{"num_hidden_layers": 10, "hidden_size": 384, "num_attention_heads": 6, "num_key_value_heads": 6, "head_dim": 64, "intermediate_size": 1536, "vocab_size": 16384, "hidden_act": "tanh_gelu", "norm": "layernorm", "norm_place": "pre", "norm_eps": 1e-05, "positions": "rope", "rope_theta": 10000.0, "rope_fraction": 0.5, "qk_norm": false, "attn_scale": 0.125, "bias": "none", "tie_word_embeddings": false, "parallel_block": true, "init": "uniform", "init_std_qkv": 0.0244, "init_std_o": 0.0244, "init_std_up": 0.0244, "init_std_down": 0.0, "optimizer": "soap_variant", "learning_rate": 0.00449, "lr_mult_o": 1.05, "beta1": 0.95, "beta2": 0.98, "lr_head": 0.0104, "max_grad_norm": 1.0, "warmup_steps": 200, "schedule": "wsd", "decay_fraction": 0.825, "decay_shape": "sqrt", "final_lr_fraction": 0.0, "batch_tokens": 262144, "max_seq_len": 1024, "doc_mask": true, "train_tokens": 804100000, "max_steps": 3068, "dataset": "wikipedia_en"}
Each number is 128 + 32 x the weight over its row's rms, rounded and kept within 0 to 255. Layers, rows and columns count from 0. Numbers have three digits each. The size before them is the row's rms in percent of the matrix's.

# layer 6 attention output (transposed), 384x384, rms 0.107, rows 22-55, columns 96-191
092:171142137165084157142138133150084125140134142118150135126108151186160131103152058126105122136132107089117087136109116149092117116142121115030158135141194116154105080190164085151127127127101151176148124168167142083122104135060048147133150222128135155166096093090103170070128143123152111123
089:182083112070069138167138137115140110105163150085129152127163146226173141128200088115125154080130172131132066129040101104192159089134115080045116196140112145189125132135140165095090106117124120137181096135159108154150126089213152139109080172180120113096118115089162124081070134145153104126
091:131132187138068126086124127113138145111096113100123204123087124167125192110138137114175130118179153126112042157117112157137136158134155081045108122161065079190094103202137075123117132086152196154193085125100095108099150136188127155133092080141114131141123105106138120103175097086202179120
095:161126153088185079138103089138147158151107131094122109156182162136119145071149139105142125107142124159104143152141112105142135157122069123155103066130169111157135103175168142171122222134122092144100094119181108123148130141189150148226177144147140153147138136112128114095120090095112077174
095:141152172157160139060169152072085174153128159134129133066107117143162136150095072134050139158139217101172149175109181137113139148141174122141143149107137067148168182098137098099132153166172170138129116151179146112107077108206092097061137095144161158104135128174150114102136142086092162155
093:176069131142139121133090132161134108149189144097138094120143116135126063114112138136118119165143093102092163111121117153146110169109151172114133123075112119122204087104160129130169082136153174092075163095113137138130106102145128136144111092140116175138074148090209139180109102192150112116
088:117173143087165089129184136141113151159117139151148203120164136211168123128146098094123120064150146215122109179100132121095138150162064142107152139089142163147145148104106151096131095145114146066101144166140089112170144117069197083181126177097108149123160145081149100163092134131152117129
092:120147144097125127099150158135157141116097126145093130089082079066148162140117135100135171129129163079116145189097101145077092102133142137129121129170131128124129122159092185117145127101075042195162101071097168151172104165135114115139143103116109164164140104133093142131200110145087133095
085:155095091178151088121159199119127135122125031140143072140176210159098100096111124175115159085104169136128158104106144145146148147104137173108139123166115082194208151069137145076126155104130142118081054135124177154113150163157169151112131144165131158139101120139114152122097124100171121180
094:147168143126134129160086145135125103091124151121094088132133108165135016122146103106123099157151111110142162155149110082106137088154115143104086081090157120081115060129183127124131132113106137092154171124093106098132139145125179125165099172095183154103161190164127098070108104155089115146
091:125132116178062159106149137077067147106133126119106113185143139135117117064082123124089077101144138110122134134112123179122126158124074125131114111052163166087166115161093158154131171171105172152158127156117058132131095141170115131102092115185136086124102122157168170038152191178099134210
091:088130142062123215127147131117077124176136092143124181132127171140151122088146172133112132133155239108126146138109097102153106139082121136128127147150166120142145137101105128117134135166079160043144161137107123097145102202096096109138104093129144115091139113188095103109131070149117136100
086:141162104153121120136080150148136155071071098110090140169115192133141161139103115094128077142083105127144139112164074138138126082117151128077104152210074159105137135151074158150194149163107073127097076181131138166159129121087191163118106123100073146113119073134143163110155081133172060106
093:186118119146129069112179178100133176195158116105182163125139107148130082111088133130129155097076159154074122097120125162182088119086205134118172123132159131134127172067141136131142111025110120115126129131098101168073095109129099158111086130147125109140115139083156136146168110106086159096
092:143047146208127130087152130174118140100119121133165142157039145099054149149119173084142145187070156090123155159188145084187114124102107149129174134101158150152116112089139113079123129144123110157106194165066101092064146118216165140170132122105173160173127087170076131120114151080120148158
086:144170128189179145129131130101153109170098118148118157145146057110091103152067157129091185173117127129192120150100097118138169098187175118140115126120130164149116139156166128054115164176161141173116095064151054129131119147197154137163102118081144126213128083140130112095093170067177084117
089:127072101135096177135129193097150137109221104130129178099114086141107126164090052082098111108100094131092132160110088108111110192150176152147129142156114122082107117116165118114111129139153119059112085169168096141164124129197135049105204142127117098132171135129138117155101119074119150087
093:182095173098099097112160128122137127096115140163161096141170103118124141127112098163114100160108113132151134124104138160037090113103149101093064105130129111104064153091097140155207124150104093143191106169140098126086122120115111139074072124112137143119122110149097158123115136100174141126
088:122101098180097138142145161107148138200104139132143136158121104106132129124163114147087124160132122067155077115148185100055092142100110093139089173095084120110097147095122155104131106093159136126141167112139115137132139099154134115138139188110212126096145102144133120074170140121181095127
092:055102081121158115102174074117104115111099159186098117161139171130144134066126137060125094147101075105167188125180125167157104106132117112105157167177142118088120107137138105113102130086135060078133188095140139106178121099121100141140133115102088110087152183082098075128093126143078104107
090:146182129093163169107086122155092111154138100119130167150133171134093141118062183148090147125091195148083164136164174085121073111175128147185108152090155142152075082133108099144056108115158143097127109085147127080059112114129119152143138122114124133145129093173141150094091112095098109114
087:052129086105072111090118027143104119207191096118116170131154080126090120130131129147089120090120084102160084126087163085148136120118123137180140155127064108139145153069160156149139036122098161104113131104178144128119165170122158131111087062136129143149140153165119154160147061134164145135
091:107145106156112149125130119180157121074068089174171114098042147162173105129085145152105197124080096116140101203096140132176102158189143128125135073120124127151123149150113103099141099085142187205127199111190121182126156137077116131152163124146108137109173102185162167055132144153139105159
092:131109157117125147165128107188159156107131144136122121059074089151165145124126141108139137153137114164042143133128109133122118091116144188142109135113058098171115100130184091098205118184146158111157098087082121157154138099088152113125166140148119124089130151108114153152182134142136143112
088:085113194101120117158175096115107114106157097120125092116124099153106092146120119139140124162111158101156131086156126186097097101128112122125088161127127112139083115099161121148149085082134085107171087147110149120103098118121143154147156137104147076135075083107116145156049116124088156134
088:107162138159141168093128070098132122142161215152157110147110141101124122100190098099113115117156114164082085128137075131080108142096179154118223136124168093115122139065150117108146104129172138138119112144109140172192123125038176141126085134143161084095123122204140118087102111109063055152
089:095099127178153092140132138168151089167164144098172121141153101161072090145119131083064152168099141148147114133152088121116172154123159153090196086105100136175151079130155099168142105135104166098183124147067129159167097160168118124089167139158141149092075096132112175128126170073200150130
085:052149088199158115124114101142092120121070079146162114095161135113185198075148127170148150096130138116109096104127109130165125129168083083089094135106128141102131126128152106134138130141129141078153154101124090210166153151090122127139124093160094106119128099087140079155122119137118129115
093:085129141108134153178078118143076097116159131068160107117096143122142162175091131123104076110106190124091151136111109024103023100117111112169116122143077149156165061099134147174113155137135128119118168136165083114146118160094131181046141111104082158109120118118114135163104105169084145089
087:098102123069119185098173125109105101171136141144193132133106110078121108132084128178159114107084208092144117166061091143098134151136177114154144101227118126125158196117129101178152130114140165086094135128123109172190163140163145130155120118142125097112119146040118166141185122145074115126
092:107093134107140124148070125105124114150080141094137138118094098073125125132099088066101133097162109119114174133074142149125088127146119115219134135194125108082134134186138139160160139184088094128071110109122170173135165133096150144111116175116128137148102169073144175112094093120167186147
093:154129172106150179163129091092118147056089110140177132093111149123130138186081161103083141081140033101118168097119149114129141124104116142101172130182162145141153131176111110159161154201091157093119076131084090135089128107141194089138190097098156232144156118078105127090118162073105175104
094:102109112185113163140134078118145112160081129132137170120178164136117164143082095119144156133132124180136141123062090116080122088094120173088083135148116138073104123085156194069067124070130138120152180114070158150083169169183060114164187173126130167123148120142112132064114172120122164145
087:114138104183123108163113105083129154107109164072111127111133119146135113138112113065154149088121079117152153182127152079126087140169109184161097107097157122088078155154149134197136124168147103134112095072098179150092158108144120140205083130182177149160147150143152134169124117146154076141
# layer 6 attention value, 384x384, rms 0.112, rows 23-56, columns 96-191
092:096102073162116138114101175113169091105121120127113111144184152063109134171048150147178115180117119086077122134145128114112115039129209134132097122162147164136173121139090043164111175125154125135143174132160177127110144152079095130103128135174136125113122145124115142135150140085093114124
091:130091097146134136136061058167118149159120164159116122156153185103138143171054183128126138170158104178159098158110151120173136106159050143169138131153182089075114135103145138138115084123131168174066154108114178125150149149110107123076150160098102105106109161174095111105128120096081117209
094:132126179140106107158111132184117113079139108204100124142133151146138156094080119157114124140120091108193054115152077141033134097193125107104142152130125106141177138091133168031122114147127154144180157138087148123123112105132124121150161076100181162090156137092071161119151133103154144159
086:058102057089117158142167074132125077108059151113101120121144126127209161131164156149142064100164136116080100097139082111148168104121129113148094089123110163136135131156130124143102103111127115097152157120129058153102150123094126125130131193101115130098144101092064195140104110173073098122
089:139143121112127123091142123035123128108136112128112109098063126138091121091131132130116136111081156104141126059130129101115076136087080089115175153123156158131161172138145172136167147149169065123141095121138174185055109057103158084129126132165161098123050096104102128130099102065144155118
086:157156112156140118141099125141152051099164112106128066128096117111139105100124155150060125150079118103158149132178147144098089133113157134118124146115136132130087175128079096182190124129142072112171106098104113139132114088135066162084147125105126086062153144109152087115141203136148093098
089:155045142200215148168130049185139123133160157117078107175134133088135070135152125141102175085128128130146105100111119149151130140133115173107120151080121208112112129116147098127089134130127182140155118157141103091127133137062096085072152145148106176114111198130085084138085126132111117132
085:096207153094083128174162043153152152126125154124103139114072101119096151108199125120100154179204117118152110140173144144135093117162121108154128109136180069121061107154146110120142161158147143122096166172137162100100131101134100126185102116120139125129087114140149145117168109144146142077
093:093146116142115109109154148103126153165140111076175163098200099095099154119065179177145117154077133154098102119118134166120113132081130134140105117154143139157128149129065082169077117093204106118121114136100120100146060143194087127112078098136143128175121100083134110154151139147162154072
091:089131084096150158152170130153164139144169103171118105134111161116144107140144120054194176086132106154156125123085115158103164071145154156117188142108136121124163143054138142146130114098104100142132104082143182134115128130126135140092149142107148117137127144135085166098087115103102095099
089:165172118174125152115157109202185114144120133084168145088208098121138190200134137056178197148127091108105106100103169104118149156164106078112109190089090153108140130090130104160101141091141129142110047087206099119118118083091157153136154090148094153156117177066201118135162120111153135148
087:153086119122163099127142143118109106189143166150158150110171067148089125195138148137117110121147136155128130140144197133145082109164119154152131149086123151207117089074168129153069117120151186144191157064129210170112107126124104112139151114161194089092119135173159118176102109167129149203
091:164053094113105119128105046148108121097103127105101173135069127155111174133168100060145132164092098093139183084122164089115173123153119135138105162095182145111048131130115100167138135116132099109073132139117128088108164174188129082137100150110110037142072148086177166143110156186197136128
097:143219122102081167147117166101120116100099153103074146144123123151200137111153059124062169092168114127153162108112197096120131095147099127134100110141181112076134159168120158151122158114137091150084110090187127153121124128160078165117068165132082097091129108136229129143142092162079126113
089:095041090144112152136185104222126104144189108128085146113145154164131133067130114102130182156143133167118139201148156141121100141139121097142135138177131124093067110163090078128173137142146112118156157126139106110182174150153133144103150147134124106092122116142107182133132087153139160150
091:134193125106136189097132124137110162104107129093104076152131120058105074177104189141150165128132135070145128134107195132139165109094082125147091123148173155138123109123120154080141112096076161185214173069107149093130110134146125142174088150117124143154139155108144116142184089163084101159
087:110134071134130162128139105172082205071163125108072117084125146159110152157123145174091125055155127162098156125150140158168129118188197177154125135147121137144058079174115078120176113066160193117135113131151144141195115083120148146164095119149108115087144140116151104120166138147086110197
084:103118148110169101131122149156123131152166132115097114135169192092124120115101123176152099089150180112104147124145139212110113144103193101116160119150146090124152103151138118177171122163135164091119113140138103103164106147132170110159137088113085132130108092107129093082131123212122157095
087:093092110156145141213163142061147131144141128120189129176074172139107207103210082110160147078162196145099098066146121114144158129080153108179144210103143090156133140132140201116104145175145115150175129187122102136127050134173174098113137175165096147134122137137174165108128137105125180111
084:102165187109154132122185171158184130140128128138115104104132138134143085135209127105094154146169123131158108123100150148106177146089134104134156113111107106127121227083135131109071129125139138138135191185066173085093116137147136174183102156158091139159093120105076129144118121164052146113
084:133187159074131167159101155153177113084128122117207115123115123150135143162166128162125111171044141088079133171126090148108050109164170133140131158180122125127115130147160089091166194167096097121142107168114144143089116113116166181155107086154112136131212080099160126176127184139126120139
086:122134154158087106165128164148174117130163095130101110177140124153120192118075097082147112118127190100119082147141145118090124127148084093106102101085126130133074181082145150183099179117143038091125083164140102116106109148124108077114173077120060067140139160090149122174095131116124130135
089:191114145101163170111066094112088142089138141144103153180173087154067127127134112112139170141167129111036119136163109123092098104134135176131131086133112091082141105124128141110133126059085092114109156125164134073143123112098070133129128158102121155146145106128147122161138157103128113106
085:159148083128180147104063154152090149106085149109122142092218121101144138138142111158115080104097126180084162186108201097120177153140154143135111066178129080122107069181119149111151168166079111159122109125112158109187105114077107095137141108110139122137143146176091088134162139182154087178
086:176078102118094136127100122140105187102070131118158142166139122106090118098099091119126123078157158100147132116120156105126159088124124101111083144209089160073153091160169139125116146163154079090173130129159152130137127138159133093184160150126153140045160093117201070160092201112127114132
087:187154091112090145140111123160079202104102116119128124115127116125114109111103102212135095114162170124155162101105152138116119148132143085140104107176099148136081096124109152109072160115152149229052116068147156125138087118089121146093146134127149115146150108118167121120129087103102085125
081:105082133071124205162128121154191121128112095159126114176090116134099099204144132087125080131097106170179140130103115187122120114064141143079163116159114131174083129063126167112139135105130116160147174135150128134126184111173151143147056154115138129154123101143118122148148166157108128134
091:106145133116144083085205198161206132145064136164183126126117129098153104114094135127143100175089184132142127080121153151151180120136144156117183133137160107152109196147120192120139111142161123123135134152111118156110093162103112095149074108158123154069124127065078133119111112163174125129
087:127099137121148086142112154189169171091117107128147175119091118118123133139125130126103089173140085192130157115109112081136118064151093165090137193103142089148131045090191189121131161172093123176144117134127121067136144083170056197147087162168160148121135113123094110137173117145139102139
091:095094138165094102160156107115140132128118144133139135116154130167112100165159167227093090122126111128202097137152155124149147095130138166081166102099086125140166132098127135052141151157148122102175157072108130196094120157163073174121115137156164076141107043109101159136127069115159087124
091:143182187079153099137201092146111150132110202123121128171105103169173097094136135167127103124149130131125119102176136044125106142107117104106111172083143139135109115187124163164166095081137086191112150162139093049106180116081070142107047150132142098075119116130186143156153116177104078127
095:168185084141140116119093153145126099143195129078127184105130075133169156155149128098145205105119126163079158100134165169101119171114149061132130085144137099077156128139124099157158140175118072071114117131209086094124068165116151091112126139131177160142112139138113164191204111106151055208
084:117142129109163152094109144119202105159168119217161122224160162149113127082139136087137167113110097193147113144122102107133123142113158133142132077132105069103147161147120097124068138181115155113158114195092135154164127134182138039105130125101149155109148156086160150139110151081159077111
089:183106159096195095126171149165144156146145242162103157157126174178084130099206112073136122188203148144132139157123155110106188141156147181139092175159153128146186148101105077153144094167123113065103137127131190130127114088107182096150154137115109123126127120100106099131165138128083137100